From a checkpoint of a small transformer trained on Wikipedia.
Size: 12 layers, 2.68M parameters.
Architecture: LayerNorm before each block, learned positions, biases, tied embeddings.
Training: a variant of Muon for these matrices, 140M tokens, 8527 steps.
Each number is 50 + 12 x the weight over its row's rms, rounded and kept within 0 to 99. Layers, rows and columns count from 0. The size before them is the row's rms in percent of the matrix's.

# layer 2 attention output (transposed), 128x160, rms 0.0545, rows 32-53, columns 0-159
097:28 58 67 48 58 15 43 41 33 52 33 41 40 51 63 72 48 51 43 53 36 62 53 47 51 40 54 41 64 59 47 47 76 50 44 42 34 64 58 55 39 45 50 42 44 41 67 27 47 45 46 57 26 49 69 52 42 51 39 40 33 31 54 50 81 61 52 42 35 39 52 34 70 57 60 47 51 40 51 59 61 77 49 48 56 62 47 48 45 31 46 40 60 34 54 58 64 56 53 43 49 45 55 47 46 58 70 51 34 57 74 43 41 65 38 59 49 50 30 55 60 44 59 45 23 32 83 54 55 46 39 53 26 66 43 45 46 55 62 53 66 45 60 56 72 34 52 39 56 37 74 55 68 39 67 52 51 43 65 54
095:52 66 60 62 60 29 59 46 52 39 41 67 58 53 49 61 63 53 34 72 63 53 53 60 38 18 42 55 40 47 44 35 68 28 40 61 40 38 45 52 47 47 52 50 58 24 55 53 47 72 53 38 47 58 44 37 34 56 49 52 64 48 52 39 44 46 89 38 49 55 83 57 57 63 60 48 30 46 49 48 54 26 46 46 57 34 47 35 57 55 58 63 40 36 54 58 56 60 46 50 40 65 49 49 50 64 45 36 34 51 51 56 61 40 59 44 51 74 35 25 57 41 55 33 54 36 65 47 62 40 62 41 55 66 58 42 50 64 54 24 67 68 58 31 62 28 49 67 70 44 70 51 48 38 40 46 35 48 32 59
085:62 47 62 36 59 69 34 54 43 32 45 60 30 74 51 77 67 59 38 65 48 44 46 57 58 45 44 56 34 47 50 47 45 48 53 44 66 50 29 47 53 30 73 56 49 51 41 45 58 69 46 42 50 36 45 50 34 44 42 66 47 33 49 26 61 56 66 47 54 57 54 46 45 54 46 65 70 51 35 53 57 41 44 51 79 67 41 62 48 52 41 73 27 32 47 35 63 48 73 50 52 36 55 62 48 42 60 37 33 32 47 55 43 46 69 35 62 59 36 67 47 46 43 33 39 27 51 33 52 44 60 60 38 43 53 74 38 64 51 39 63 46 37 42 60 35 47 58 45 35 68 46 51 44 67 36 78 64 46 72
091:49 59 62 53 74 42 35 49 40 46 51 49 66 49 46 56 63 33 53 53 60 52 34 59 65 38 41 44 53 24 41 46 48 36 41 61 63 47 58 28 53 57 66 50 34 57 47 50 84 42 35 36 38 45 32 39 56 61 46 24 56 65 45 57 51 55 67 23 44 40 59 52 45 67 51 49 63 41 34 42 46 51 38 47 55 67 22 65 62 42 48 57 68 46 52 49 48 34 68 45 47 53 34 50 52 52 51 41 42 40 58 32 40 40 65 45 59 56 33 46 43 57 67 64 56 84 86 54 42 37 56 70 58 61 53 57 39 46 53 25 49 52 58 58 38 51 72 71 30 63 27 46 54 58 57 39 51 46 56 56
083:31 57 57 66 60 43 21 33 55 56 64 69 80 59 54 53 53 32 44 77 59 64 39 40 47 45 38 42 52 31 39 66 50 32 45 60 46 62 60 68 51 32 43 32 39 47 76 41 75 36 50 57 33 63 46 71 38 55 39 45 26 63 61 57 47 49 57 48 31 35 68 55 59 50 50 45 42 43 32 51 44 43 23 41 49 64 40 67 31 51 43 43 55 44 50 43 69 73 44 53 35 61 60 39 68 51 66 42 45 43 61 41 35 48 24 59 58 46 53 50 53 42 63 51 48 63 72 48 39 49 43 51 70 75 42 47 43 40 65 48 45 38 49 67 35 61 56 50 32 54 46 52 42 60 58 51 41 44 51 61
098:38 44 48 27 32 66 50 44 44 48 50 54 45 53 46 41 42 63 57 56 40 43 41 64 64 33 50 66 60 44 35 48 46 35 72 73 38 54 51 73 40 60 59 63 46 71 38 88 21 63 43 28 70 49 43 53 32 59 37 66 46 73 55 60 36 47 60 36 82 64 52 52 30 70 50 45 59 56 56 42 53 36 38 54 62 35 45 55 59 41 47 68 50 57 52 50 36 54 58 34 54 49 65 49 48 57 54 43 47 63 49 52 38 37 68 52 54 51 61 48 43 45 65 59 67 29 28 50 41 40 57 38 54 33 48 49 46 72 32 42 38 56 36 34 68 52 37 39 71 58 40 50 43 62 39 45 44 48 38 65
095:55 41 47 38 40 60 76 34 64 54 37 48 72 28 51 55 47 51 43 40 60 60 46 47 36 48 58 64 41 57 54 56 58 65 50 57 37 41 54 56 34 17 49 50 59 52 52 42 45 67 40 61 48 51 39 36 43 51 52 55 67 73 66 31 36 44 55 77 48 58 46 48 52 51 58 57 29 40 39 54 70 44 77 48 36 42 54 52 54 63 51 58 29 62 55 33 65 85 47 51 59 60 38 50 39 42 43 50 30 31 48 55 77 34 56 38 34 56 52 45 57 62 41 68 61 51 31 48 70 60 42 37 26 70 48 32 55 40 34 41 43 58 44 41 58 46 41 69 66 40 71 56 40 31 39 46 61 62 54 48
094:51 39 50 50 49 50 33 70 60 48 61 56 34 55 42 58 58 44 60 53 27 42 32 55 46 26 39 66 53 60 66 37 63 44 69 54 39 43 60 55 57 51 52 37 54 57 48 35 63 52 49 45 27 64 38 34 53 39 71 36 37 61 40 53 47 66 55 43 55 56 38 34 20 46 38 66 43 63 58 44 67 57 54 40 56 59 39 53 78 38 53 57 66 64 65 48 71 50 50 42 30 46 48 80 63 33 50 51 42 62 49 54 74 50 44 32 26 31 46 52 35 30 50 61 81 42 31 53 60 39 63 48 26 43 57 67 37 67 43 54 54 47 53 36 38 55 59 51 41 41 51 47 61 38 37 69 55 47 67 60
068:66 20 68 60 51 55 27 36 57 81 49 50 43 47 38 38 42 64 42 37 53 65 53 51 59 59 58 54 64 47 69 46 31 60 51 59 56 79 57 58 44 60 50 40 54 64 46 60 31 66 52 62 57 53 28 47 64 62 48 48 62 44 45 31 45 39 77 35 34 56 51 27 34 26 44 39 48 57 64 53 57 40 34 57 54 55 27 39 56 52 26 42 62 55 42 45 38 58 62 56 58 60 54 46 46 66 63 76 41 61 75 56 44 35 44 47 53 37 41 35 54 48 72 50 32 57 64 47 44 58 49 68 42 59 43 31 46 58 53 44 44 45 61 52 61 43 37 37 50 42 50 57 41 60 55 51 12 52 41 53
093:56 61 65 34 52 51 51 46 82 53 39 68 30 71 49 55 76 59 31 46 35 54 63 41 48 53 38 57 38 32 47 37 53 32 66 55 65 47 59 68 46 49 31 41 54 58 34 58 40 76 45 29 49 43 68 43 45 49 49 69 54 54 35 56 55 41 55 56 36 64 65 61 43 69 39 54 40 60 49 55 35 13 61 63 74 57 61 62 38 34 43 47 61 22 49 42 53 50 54 48 41 51 43 58 45 58 45 35 46 69 45 57 49 58 54 38 51 38 50 53 42 36 54 34 66 50 44 42 60 57 53 48 75 45 47 50 43 68 58 40 75 40 39 42 32 65 44 41 53 52 38 21 38 50 48 67 51 56 44 70
082:66 43 57 49 72 40 49 51 77 45 47 46 48 63 45 46 43 58 57 42 80 59 51 40 59 49 42 52 53 46 61 48 29 64 32 54 55 60 63 32 74 41 41 51 55 47 51 35 49 46 39 63 32 37 69 33 43 68 31 42 52 51 70 60 61 41 55 28 21 50 47 30 58 48 59 59 48 45 60 50 41 69 53 62 54 50 50 55 26 46 66 41 55 35 31 33 52 58 43 50 61 41 26 60 51 58 54 44 49 55 33 42 43 75 52 59 59 39 42 43 32 58 45 42 42 53 65 43 45 49 31 77 74 55 29 45 44 52 73 45 58 41 59 40 48 46 53 52 35 72 33 61 52 35 59 66 79 36 59 44
098:33 40 63 39 41 40 43 35 38 44 64 38 41 38 40 26 43 59 75 57 50 59 38 61 69 52 45 61 65 57 62 61 42 37 42 61 50 65 54 37 60 65 26 51 57 49 40 42 30 22 51 54 39 35 41 67 54 52 65 49 74 56 37 56 70 61 59 47 57 42 42 59 42 65 44 29 40 52 61 53 55 65 71 29 39 50 45 41 40 49 49 57 51 31 24 78 56 39 42 47 52 66 53 68 52 55 51 74 50 70 50 56 41 44 46 51 68 44 39 63 49 36 53 47 48 61 54 52 26 41 43 38 67 42 33 70 65 56 53 45 36 49 57 71 51 50 45 43 67 66 58 48 65 51 56 41 23 33 56 41
085:40 53 69 64 79 36 39 38 59 67 55 62 48 61 33 48 40 51 34 53 60 59 65 57 44 58 52 35 34 71 50 36 34 71 61 61 62 56 35 39 50 64 57 49 37 25 61 65 34 54 47 46 46 53 60 26 53 38 42 51 60 38 28 33 56 57 56 33 55 76 46 22 48 62 31 51 38 56 38 67 52 56 50 68 59 29 49 47 35 37 33 49 37 44 39 44 33 48 45 61 52 36 60 49 53 62 77 40 61 64 59 52 38 58 56 63 53 55 60 55 52 61 45 58 38 57 68 51 47 64 68 71 44 41 47 60 46 55 69 49 49 34 66 20 54 50 48 51 35 42 44 62 44 51 58 55 46 26 33 43
075:62 43 41 72 64 48 25 63 40 57 55 56 44 39 55 69 61 57 60 56 53 59 44 51 51 46 49 68 47 44 67 66 52 57 49 36 62 59 61 28 51 54 64 41 49 33 60 43 76 46 54 68 26 56 23 60 65 50 66 44 78 30 39 34 66 58 64 43 35 40 55 56 28 31 41 48 46 53 40 44 38 46 62 55 50 43 39 38 62 66 26 53 58 58 39 56 41 48 48 40 41 62 41 64 50 61 48 66 37 33 71 66 62 39 52 43 40 74 47 56 37 40 60 30 42 66 39 38 63 38 53 49 30 65 62 55 29 51 36 46 58 42 26 83 46 47 49 63 53 36 60 54 49 45 48 44 40 55 48 44
088:67 17 60 39 49 40 33 52 41 55 40 49 73 47 53 48 18 54 59 47 64 46 54 63 47 47 71 64 59 60 38 53 45 88 56 42 56 60 52 25 28 53 47 54 67 47 57 52 46 63 47 65 54 50 56 21 67 51 70 58 58 57 48 53 39 52 62 48 42 43 29 34 45 14 36 48 37 46 57 45 54 48 52 51 48 37 48 47 56 50 36 44 47 59 51 31 43 74 52 55 70 55 44 52 31 62 54 60 41 53 58 42 64 56 46 53 39 48 77 49 47 68 54 57 46 63 39 54 54 57 31 86 35 54 37 50 42 29 67 38 60 53 64 52 41 46 52 45 43 40 29 71 36 51 46 45 56 48 54 47
073:50 72 26 58 54 77 63 59 65 34 45 49 68 51 37 56 45 51 29 48 46 37 47 40 34 48 45 42 36 50 62 39 87 35 44 52 63 26 43 61 54 53 56 47 72 42 41 52 65 66 61 31 54 45 47 59 41 50 60 41 41 31 49 45 39 45 37 61 58 56 57 42 33 46 51 51 56 57 71 42 79 39 52 39 56 53 61 56 45 66 42 52 35 80 61 46 63 63 48 35 35 62 35 69 45 45 34 30 48 39 35 41 68 34 49 39 61 63 39 55 40 44 38 61 63 31 32 45 55 37 47 38 44 67 70 51 47 53 47 60 54 41 51 62 45 78 54 60 55 43 51 39 61 46 32 67 46 69 55 52
069:61 42 51 47 52 44 40 52 74 48 61 53 77 59 56 58 50 39 25 39 63 77 73 49 24 65 57 66 49 64 50 58 60 58 57 32 44 53 55 45 59 38 17 49 57 43 77 37 49 72 54 51 42 59 64 23 59 48 34 48 70 46 43 36 41 33 50 66 30 57 58 58 25 40 43 65 45 35 49 41 49 24 62 50 40 36 58 47 44 48 49 27 35 46 40 27 48 67 47 70 43 43 41 60 60 60 46 58 48 44 48 64 66 76 54 53 44 47 53 39 55 59 47 43 58 51 59 50 65 55 44 45 50 60 34 42 48 62 48 60 59 43 59 19 56 54 40 53 32 40 43 37 37 42 50 69 63 55 55 47
089:46 46 48 43 43 58 62 32 43 51 44 54 43 56 58 71 61 68 26 50 18 48 66 54 34 40 45 64 58 35 60 37 73 50 55 40 52 43 46 50 39 55 70 59 64 48 39 43 46 60 63 25 54 53 54 31 56 48 57 46 54 25 34 46 64 57 57 49 48 55 54 54 26 45 41 39 56 61 61 44 66 53 47 41 75 65 44 58 60 42 46 62 39 50 71 71 58 37 64 32 31 42 39 62 36 61 63 49 36 40 77 37 40 19 74 22 47 59 45 63 49 48 60 58 50 40 62 45 49 41 47 44 27 61 56 53 30 63 49 42 52 43 50 45 70 37 50 57 63 40 68 31 43 49 53 51 65 62 45 67
093:54 62 47 47 42 79 41 58 51 58 50 42 39 42 48 43 78 54 39 64 32 45 51 77 50 40 50 52 63 47 56 45 39 62 60 53 41 55 63 49 64 50 61 36 60 50 63 53 52 48 49 55 45 51 46 49 60 38 58 22 72 55 46 54 49 54 40 51 66 23 55 43 36 42 51 40 50 38 60 37 36 45 31 46 56 34 47 46 58 54 77 39 57 65 64 55 42 20 31 45 43 47 61 22 44 45 55 43 53 30 73 52 50 32 49 42 49 87 47 63 42 30 52 46 45 56 25 54 49 70 49 35 42 46 70 63 29 67 50 45 75 40 48 34 63 63 55 36 66 45 67 44 62 56 64 54 44 32 55 59
086:51 54 39 39 39 34 50 48 35 49 57 54 74 55 62 34 40 39 48 68 37 43 58 60 33 51 58 60 58 61 52 55 66 55 54 34 34 40 39 44 39 33 51 56 60 48 74 62 38 52 58 34 86 51 52 41 75 50 66 45 49 32 60 51 38 48 47 57 47 39 45 52 29 35 42 43 59 41 45 39 74 31 51 45 47 40 48 16 67 69 54 45 58 49 70 37 51 59 60 45 51 42 52 62 57 48 35 56 46 50 64 48 66 37 56 51 65 69 52 30 58 51 50 69 41 39 49 45 62 53 43 37 39 45 66 39 51 23 40 46 69 54 49 33 81 55 39 50 44 43 58 48 36 78 37 64 36 69 62 64
090:58 48 53 63 57 62 56 32 46 36 43 46 70 49 47 42 31 32 53 42 52 49 33 59 57 53 69 52 63 61 45 18 58 49 54 71 44 62 57 63 52 54 62 53 48 53 48 66 51 57 41 42 38 60 37 53 42 36 57 19 40 74 50 62 47 59 46 39 39 39 43 37 48 57 45 45 66 38 52 60 66 62 47 42 54 26 49 51 32 40 46 32 37 52 55 60 52 57 66 54 43 54 72 49 61 36 49 34 51 43 69 28 16 28 63 75 65 81 56 55 23 54 70 50 57 31 43 78 33 42 46 42 44 56 48 48 44 57 60 44 51 42 79 40 56 47 54 57 55 64 48 55 54 44 59 52 32 46 54 48
069:39 79 31 34 57 47 65 59 34 54 45 64 47 33 46 66 65 46 65 60 73 39 47 54 52 53 63 41 33 52 36 61 45 45 38 55 54 34 38 85 32 42 46 48 41 52 55 54 46 64 43 49 57 37 37 67 42 59 42 60 35 56 55 48 47 55 47 65 62 56 41 49 72 45 69 52 48 49 46 38 54 56 51 66 50 46 54 49 61 68 35 63 73 81 50 38 30 70 37 38 47 51 61 32 31 48 42 35 55 41 45 63 74 52 32 50 39 52 52 41 46 47 36 41 54 38 28 44 73 44 50 49 50 43 63 47 51 57 42 47 48 59 10 71 50 43 40 43 62 33 70 63 54 48 58 29 65 46 50 53
# layer 2 attention value, 128x160, rms 0.0521, rows 33-54, columns 0-159
088:84 53 34 39 41 54 31 60 47 51 40 48 60 40 45 37 62 45 57 28 42 69 48 56 54 51 53 55 51 64 61 72 48 72 65 45 47 74 49 47 57 51 64 59 27 71 37 65 64 27 37 57 67 52 61 52 65 40 46 49 43 52 51 54 43 38 32 42 54 50 20 33 33 30 41 74 62 41 71 37 63 61 68 50 28 62 50 49 47 48 52 53 48 57 41 50 57 43 54 45 58 58 38 43 66 57 52 68 61 55 71 45 34 75 56 51 41 26 62 44 66 42 63 43 57 56 54 39 32 37 45 38 52 42 54 61 38 46 30 65 56 44 45 64 38 76 55 44 46 41 33 51 48 28 48 53 54 52 45 33
096:60 64 25 41 39 42 35 50 59 63 53 48 41 51 52 37 34 59 50 38 40 44 60 53 49 71 43 53 58 27 38 41 57 52 26 44 30 47 46 40 36 61 56 59 60 39 48 58 48 47 58 66 50 75 47 50 82 70 52 34 33 45 54 53 48 44 49 58 59 58 44 57 69 59 48 50 47 43 50 46 59 54 69 46 21 60 43 64 55 64 27 51 70 63 79 50 62 54 28 52 55 52 53 45 71 58 44 44 68 62 63 30 56 73 30 53 37 63 73 46 56 42 24 54 39 65 42 54 54 51 50 41 67 47 56 38 62 40 30 52 48 50 33 66 40 71 29 37 52 50 41 46 49 58 46 38 37 36 70 40
097:41 46 51 33 47 71 55 58 48 54 72 52 37 54 47 27 61 47 60 39 31 44 58 63 45 63 61 33 63 52 59 55 29 74 47 21 34 46 56 58 44 53 33 36 54 38 75 63 33 51 79 60 42 51 55 52 53 49 35 64 54 49 64 51 61 39 41 85 26 64 55 52 50 42 33 66 52 58 63 66 45 55 43 47 34 36 60 51 34 54 51 51 49 36 38 73 46 47 55 39 69 49 47 55 53 41 53 62 50 59 61 70 63 54 40 61 44 50 62 64 68 27 49 49 60 44 33 47 54 51 57 41 43 47 54 53 54 30 56 69 40 34 44 43 62 40 43 39 62 58 69 52 59 23 35 23 33 53 51 46
084:51 61 50 39 73 58 63 60 47 31 39 39 42 59 29 55 77 37 43 27 45 45 35 70 46 51 51 43 51 59 59 42 55 69 38 42 46 47 62 46 61 58 53 43 62 38 46 56 48 57 67 41 53 33 53 44 67 44 40 70 51 44 49 48 45 58 42 67 60 50 34 54 54 66 29 61 48 41 42 74 61 24 39 55 47 45 79 54 53 42 54 32 49 48 53 49 44 31 41 25 68 33 38 63 38 61 56 52 55 62 58 57 74 37 56 54 56 37 66 31 55 61 40 50 67 43 30 42 54 50 42 47 54 27 47 32 62 48 66 52 61 51 29 55 82 39 70 54 54 59 51 70 59 43 34 39 34 41 66 41
104:63 56 59 69 44 48 31 55 62 52 43 44 40 44 62 51 51 51 41 56 48 72 55 45 58 55 25 45 53 61 62 49 46 67 43 17 58 68 40 44 86 46 60 49 46 45 34 21 53 49 53 62 27 66 62 56 52 51 61 45 45 50 37 53 46 44 52 53 19 47 69 49 49 34 51 43 57 52 60 51 54 38 74 44 48 49 45 19 51 62 33 35 74 41 63 49 70 41 43 52 59 25 54 64 64 58 52 72 62 60 45 40 57 46 47 62 52 48 52 61 67 46 37 50 32 66 51 58 58 52 53 32 29 50 42 51 39 47 38 61 47 46 52 61 28 58 64 70 17 48 55 39 51 43 65 60 41 43 34 38
095:61 42 51 45 68 47 22 49 28 46 49 53 61 66 66 43 30 47 29 54 32 53 53 36 42 48 51 44 51 73 60 43 45 38 54 65 45 57 54 51 54 68 54 55 42 72 38 51 56 55 56 41 44 72 69 59 60 37 76 37 45 32 36 52 51 55 49 23 82 44 50 49 38 48 37 34 58 70 59 43 40 63 60 45 61 50 63 23 49 30 45 52 47 53 63 63 51 51 52 44 53 49 37 67 40 55 45 61 68 65 54 55 33 53 60 50 38 49 51 53 65 31 63 46 53 44 59 60 19 53 42 51 36 57 46 68 39 62 63 49 51 29 70 65 40 56 59 21 59 58 27 45 48 57 60 68 30 53 51 42
097:56 72 50 37 36 56 38 48 59 66 57 46 60 32 42 61 38 60 33 63 49 69 41 48 42 48 64 67 36 52 44 61 41 70 38 46 55 65 43 57 39 54 45 73 59 62 60 57 41 46 46 37 66 51 53 43 54 64 54 42 71 40 48 43 73 47 41 38 65 40 72 65 45 39 48 23 58 58 56 43 29 24 57 55 47 40 47 50 51 74 45 41 40 55 46 57 30 58 54 47 38 53 31 52 56 42 56 46 31 66 74 61 32 23 57 56 50 81 61 54 43 60 67 58 33 55 55 67 51 54 46 54 35 53 39 36 36 54 29 37 65 50 45 54 54 53 59 68 60 60 51 41 73 49 41 39 31 54 22 58
078:44 32 38 56 45 62 47 77 41 34 36 42 45 13 75 54 61 54 50 47 46 49 59 55 59 59 54 52 32 41 69 45 44 32 58 31 49 56 75 60 73 58 58 72 65 46 59 43 52 48 70 35 39 49 44 44 63 37 59 57 47 32 47 58 63 42 41 64 44 37 56 54 32 62 61 41 66 55 36 35 49 53 52 27 51 40 49 39 46 54 70 49 54 66 51 60 46 50 39 53 59 29 37 41 50 37 59 55 44 37 38 51 66 51 33 52 53 69 56 63 42 42 55 51 61 62 31 43 64 55 63 38 48 37 70 42 43 51 48 42 62 62 30 63 29 45 61 59 25 48 57 37 45 46 56 55 81 64 24 42
091:35 56 41 70 29 39 55 48 34 39 41 53 65 20 32 60 55 22 63 51 66 49 38 54 46 70 38 49 63 48 48 74 56 53 38 44 57 70 40 41 42 58 60 46 35 40 78 52 44 31 55 68 53 38 49 72 68 54 39 46 44 44 58 37 42 64 42 47 40 36 45 50 49 61 46 60 38 35 46 30 59 49 32 43 45 52 46 53 53 72 49 50 54 79 70 55 44 39 47 46 42 30 57 39 62 39 64 64 64 54 58 59 61 39 41 57 43 67 71 40 68 46 41 50 36 55 64 70 44 54 60 45 64 42 60 59 52 43 25 58 40 61 52 53 37 62 85 47 38 52 32 56 57 59 56 46 35 47 35 51
086:57 64 67 34 55 46 64 64 42 39 50 42 41 49 40 49 36 50 60 33 61 28 63 40 64 61 70 35 44 33 53 46 49 39 70 62 38 47 73 45 31 41 37 52 34 49 36 66 53 28 82 41 62 48 47 65 64 29 63 44 40 52 60 45 61 46 61 59 45 49 41 66 49 64 45 54 40 45 48 46 79 49 38 43 44 65 47 42 53 64 57 53 26 44 65 63 42 37 65 57 46 64 64 43 56 48 42 48 32 41 54 50 33 46 45 48 50 60 39 62 55 42 34 31 80 62 64 50 46 50 58 59 75 65 84 65 69 39 52 55 48 62 44 44 49 58 51 38 62 52 57 19 50 55 42 38 46 34 50 61
092:41 41 28 64 56 57 59 79 53 55 39 39 68 54 54 60 35 55 64 38 53 29 48 48 59 52 41 57 61 44 39 46 50 57 66 36 54 47 58 29 35 42 67 53 48 35 66 63 59 55 63 43 62 63 50 45 46 48 65 72 38 47 48 26 38 61 32 47 06 45 59 39 53 38 36 71 47 44 55 62 60 49 29 67 49 51 44 47 74 54 46 71 38 51 63 29 46 50 41 38 47 52 44 38 47 52 53 35 35 37 49 65 46 39 62 57 33 51 42 66 47 75 40 32 54 39 65 26 63 51 70 61 56 54 45 29 49 56 40 56 66 49 62 34 63 57 45 65 35 33 54 59 29 53 40 55 52 63 47 53
093:45 43 50 55 42 45 61 77 73 46 28 36 51 39 55 51 44 53 63 44 40 35 46 62 59 54 66 66 60 49 35 77 48 14 47 52 29 40 74 72 44 46 63 60 60 68 45 40 37 47 47 45 45 40 46 63 86 59 45 36 57 43 62 53 29 26 52 58 48 29 42 60 60 46 71 67 55 42 74 32 52 41 36 34 51 47 40 50 42 58 73 50 45 46 73 60 59 48 59 33 64 42 46 54 60 45 28 72 49 19 45 48 67 42 34 57 72 47 32 50 41 51 41 42 58 41 32 42 48 46 60 60 54 53 57 64 55 51 40 62 47 56 49 52 57 45 46 55 59 54 62 41 42 49 48 52 55 60 45 53
073:39 51 37 39 21 60 59 35 49 60 74 52 38 53 54 32 48 61 47 56 26 57 55 77 45 43 46 46 50 38 50 33 35 58 64 48 44 49 55 30 55 52 39 45 76 65 69 51 38 60 58 55 65 61 38 30 57 63 46 62 51 49 45 30 51 41 08 54 58 61 48 50 41 49 45 51 50 49 41 45 42 62 41 42 30 37 55 57 58 61 50 45 47 61 44 79 36 56 53 52 48 58 46 24 47 43 57 42 58 62 61 60 66 33 51 51 36 52 70 57 36 43 74 64 32 48 55 44 67 69 58 44 39 25 52 47 58 65 50 42 69 52 59 31 58 59 50 26 68 32 51 62 40 34 40 53 62 44 53 58
094:38 31 43 58 60 64 62 53 54 48 52 45 43 47 85 59 53 45 45 56 44 37 53 36 37 46 44 52 65 50 66 38 54 29 42 52 45 42 55 55 63 57 53 63 41 63 50 51 46 34 67 51 15 67 38 64 58 58 52 52 73 26 41 43 64 49 37 48 60 47 59 52 35 56 61 26 53 64 40 53 54 79 24 44 59 44 56 41 46 46 74 53 25 30 44 66 59 45 56 60 50 69 42 51 69 50 52 47 50 33 34 59 41 38 45 49 50 48 24 61 46 40 27 58 68 57 48 46 41 52 52 41 52 45 65 64 49 78 44 41 51 36 44 48 56 42 30 60 63 51 61 46 63 43 39 61 73 69 28 63
071:60 55 60 61 48 35 33 24 53 48 56 47 44 47 51 60 62 54 39 69 39 67 56 67 47 40 59 79 30 76 30 75 48 73 46 52 52 60 35 36 49 51 38 53 26 58 40 29 46 49 45 52 46 60 34 43 50 65 55 42 50 65 69 63 56 47 48 42 54 62 41 55 51 55 42 37 38 47 31 57 24 33 70 63 59 40 41 51 47 48 47 48 48 63 54 27 30 69 29 52 60 40 36 59 50 55 52 44 66 53 81 60 39 43 57 42 28 47 65 60 43 44 57 37 58 56 66 60 52 61 49 47 42 50 26 42 41 49 41 23 41 58 59 57 40 58 56 47 44 68 52 46 59 55 55 43 23 37 47 72
071:40 59 47 36 59 35 57 66 16 53 58 48 41 44 35 37 59 52 49 56 47 20 38 37 54 51 50 50 58 43 35 37 59 33 50 66 45 53 70 62 25 56 62 56 47 67 34 49 47 48 42 59 59 36 62 55 46 49 44 45 66 39 54 40 50 59 63 26 77 35 48 41 42 53 60 37 36 45 67 61 59 51 50 24 29 48 37 33 45 38 58 53 41 51 47 69 48 58 47 28 48 59 44 49 52 21 47 39 46 50 71 30 49 31 67 64 48 51 48 49 49 38 45 67 62 40 44 63 35 53 37 54 54 40 71 58 39 62 50 56 43 57 63 68 45 57 81 52 79 67 41 67 58 52 61 71 50 54 45 51
090:49 50 47 46 39 57 32 47 37 50 54 58 48 52 38 51 61 49 53 75 56 71 42 40 52 38 45 78 39 41 33 73 60 49 54 53 42 66 45 55 40 45 49 47 40 47 53 37 45 79 47 55 24 75 39 52 57 55 55 39 44 56 44 29 31 54 41 40 57 70 53 54 46 40 39 62 57 53 54 40 39 28 57 54 42 32 45 37 50 50 39 44 80 89 41 57 67 54 33 70 47 43 55 41 68 47 49 49 75 61 69 66 65 50 27 55 35 47 56 47 37 51 55 56 61 49 40 44 68 61 57 36 41 37 58 43 38 39 31 49 38 51 52 72 42 71 43 47 35 44 54 41 67 49 42 34 37 65 42 73
092:42 70 58 42 23 82 47 52 50 57 39 49 42 61 55 71 41 55 60 43 37 56 51 18 55 36 45 58 55 58 62 21 69 59 44 41 55 64 44 52 44 35 54 43 52 59 51 61 41 59 47 49 65 41 49 27 40 70 63 37 33 40 69 48 69 58 45 47 33 60 62 53 50 25 46 52 72 62 34 43 37 60 31 61 64 67 47 61 54 46 26 50 43 64 31 36 48 39 60 56 58 54 46 54 67 43 30 49 74 52 51 54 66 63 35 40 44 39 50 42 47 55 67 35 40 61 63 52 56 49 44 60 43 38 46 45 30 64 36 58 60 40 36 62 51 36 50 32 60 40 75 44 44 37 51 43 53 61 27 55
090:37 44 56 72 61 68 40 34 37 48 53 55 58 53 50 40 53 62 55 62 44 57 42 34 72 41 45 81 66 53 41 56 72 61 26 60 66 67 44 67 71 50 55 34 28 76 42 28 61 58 30 65 14 60 43 44 55 39 29 49 61 70 36 51 46 45 56 44 59 51 63 55 51 45 43 39 63 58 46 57 46 48 64 33 58 52 48 69 37 34 49 57 53 46 54 55 54 58 22 51 59 52 58 45 44 45 47 45 59 50 59 38 36 55 61 48 42 27 44 56 45 36 54 51 70 63 40 43 36 46 34 40 42 60 26 64 44 74 34 58 32 47 43 56 45 49 59 50 68 53 49 55 51 21 65 47 58 47 41 47
090:54 56 66 38 61 77 45 67 69 58 56 45 47 31 54 63 49 79 45 46 36 50 43 57 57 39 40 42 49 45 68 47 44 57 50 36 55 34 71 35 59 36 39 55 42 33 51 37 59 61 52 56 51 52 47 29 46 66 72 65 78 41 59 27 55 49 68 50 47 65 44 55 51 41 69 58 58 59 56 47 42 42 52 39 57 33 54 40 42 64 51 57 56 46 49 15 49 41 48 47 51 47 40 73 60 57 47 68 37 42 55 73 54 55 46 46 53 37 30 49 87 57 43 36 65 42 29 31 51 39 54 49 42 50 39 50 52 48 51 57 41 24 38 67 40 54 52 55 45 58 80 56 41 63 39 40 61 35 49 26
077:64 49 55 56 40 50 27 30 50 54 43 61 52 66 54 37 36 55 50 52 41 65 71 54 20 65 46 37 46 62 54 43 46 57 64 51 55 48 35 20 75 55 75 35 41 49 24 30 64 45 30 65 53 64 61 67 55 55 57 54 40 53 73 60 52 44 54 53 75 37 64 57 56 60 64 60 67 33 44 57 44 29 58 46 42 46 54 46 79 61 59 36 67 37 45 58 53 35 50 53 53 39 57 47 51 43 40 55 54 63 37 48 40 59 54 30 65 37 61 66 48 59 64 60 25 62 66 43 40 45 37 54 65 44 41 46 48 36 64 44 39 46 58 31 45 56 44 44 31 56 23 42 51 40 46 57 31 42 64 56
081:34 34 50 69 53 32 50 38 53 53 53 46 68 48 53 45 58 83 57 66 48 54 62 52 40 36 46 58 51 72 69 49 44 48 38 72 64 52 39 30 71 49 60 51 54 79 55 29 33 48 40 42 46 49 36 49 50 25 46 54 38 69 46 70 50 54 57 45 41 57 51 54 58 52 63 39 48 60 52 34 56 65 59 35 72 54 45 40 65 50 35 64 36 51 59 30 50 70 54 56 54 42 54 62 48 66 47 47 47 45 41 25 29 69 66 49 61 33 52 59 39 32 79 57 39 27 53 55 39 47 43 54 38 68 26 59 51 47 62 58 50 45 36 28 48 31 48 44 44 58 40 53 32 40 63 64 44 38 34 45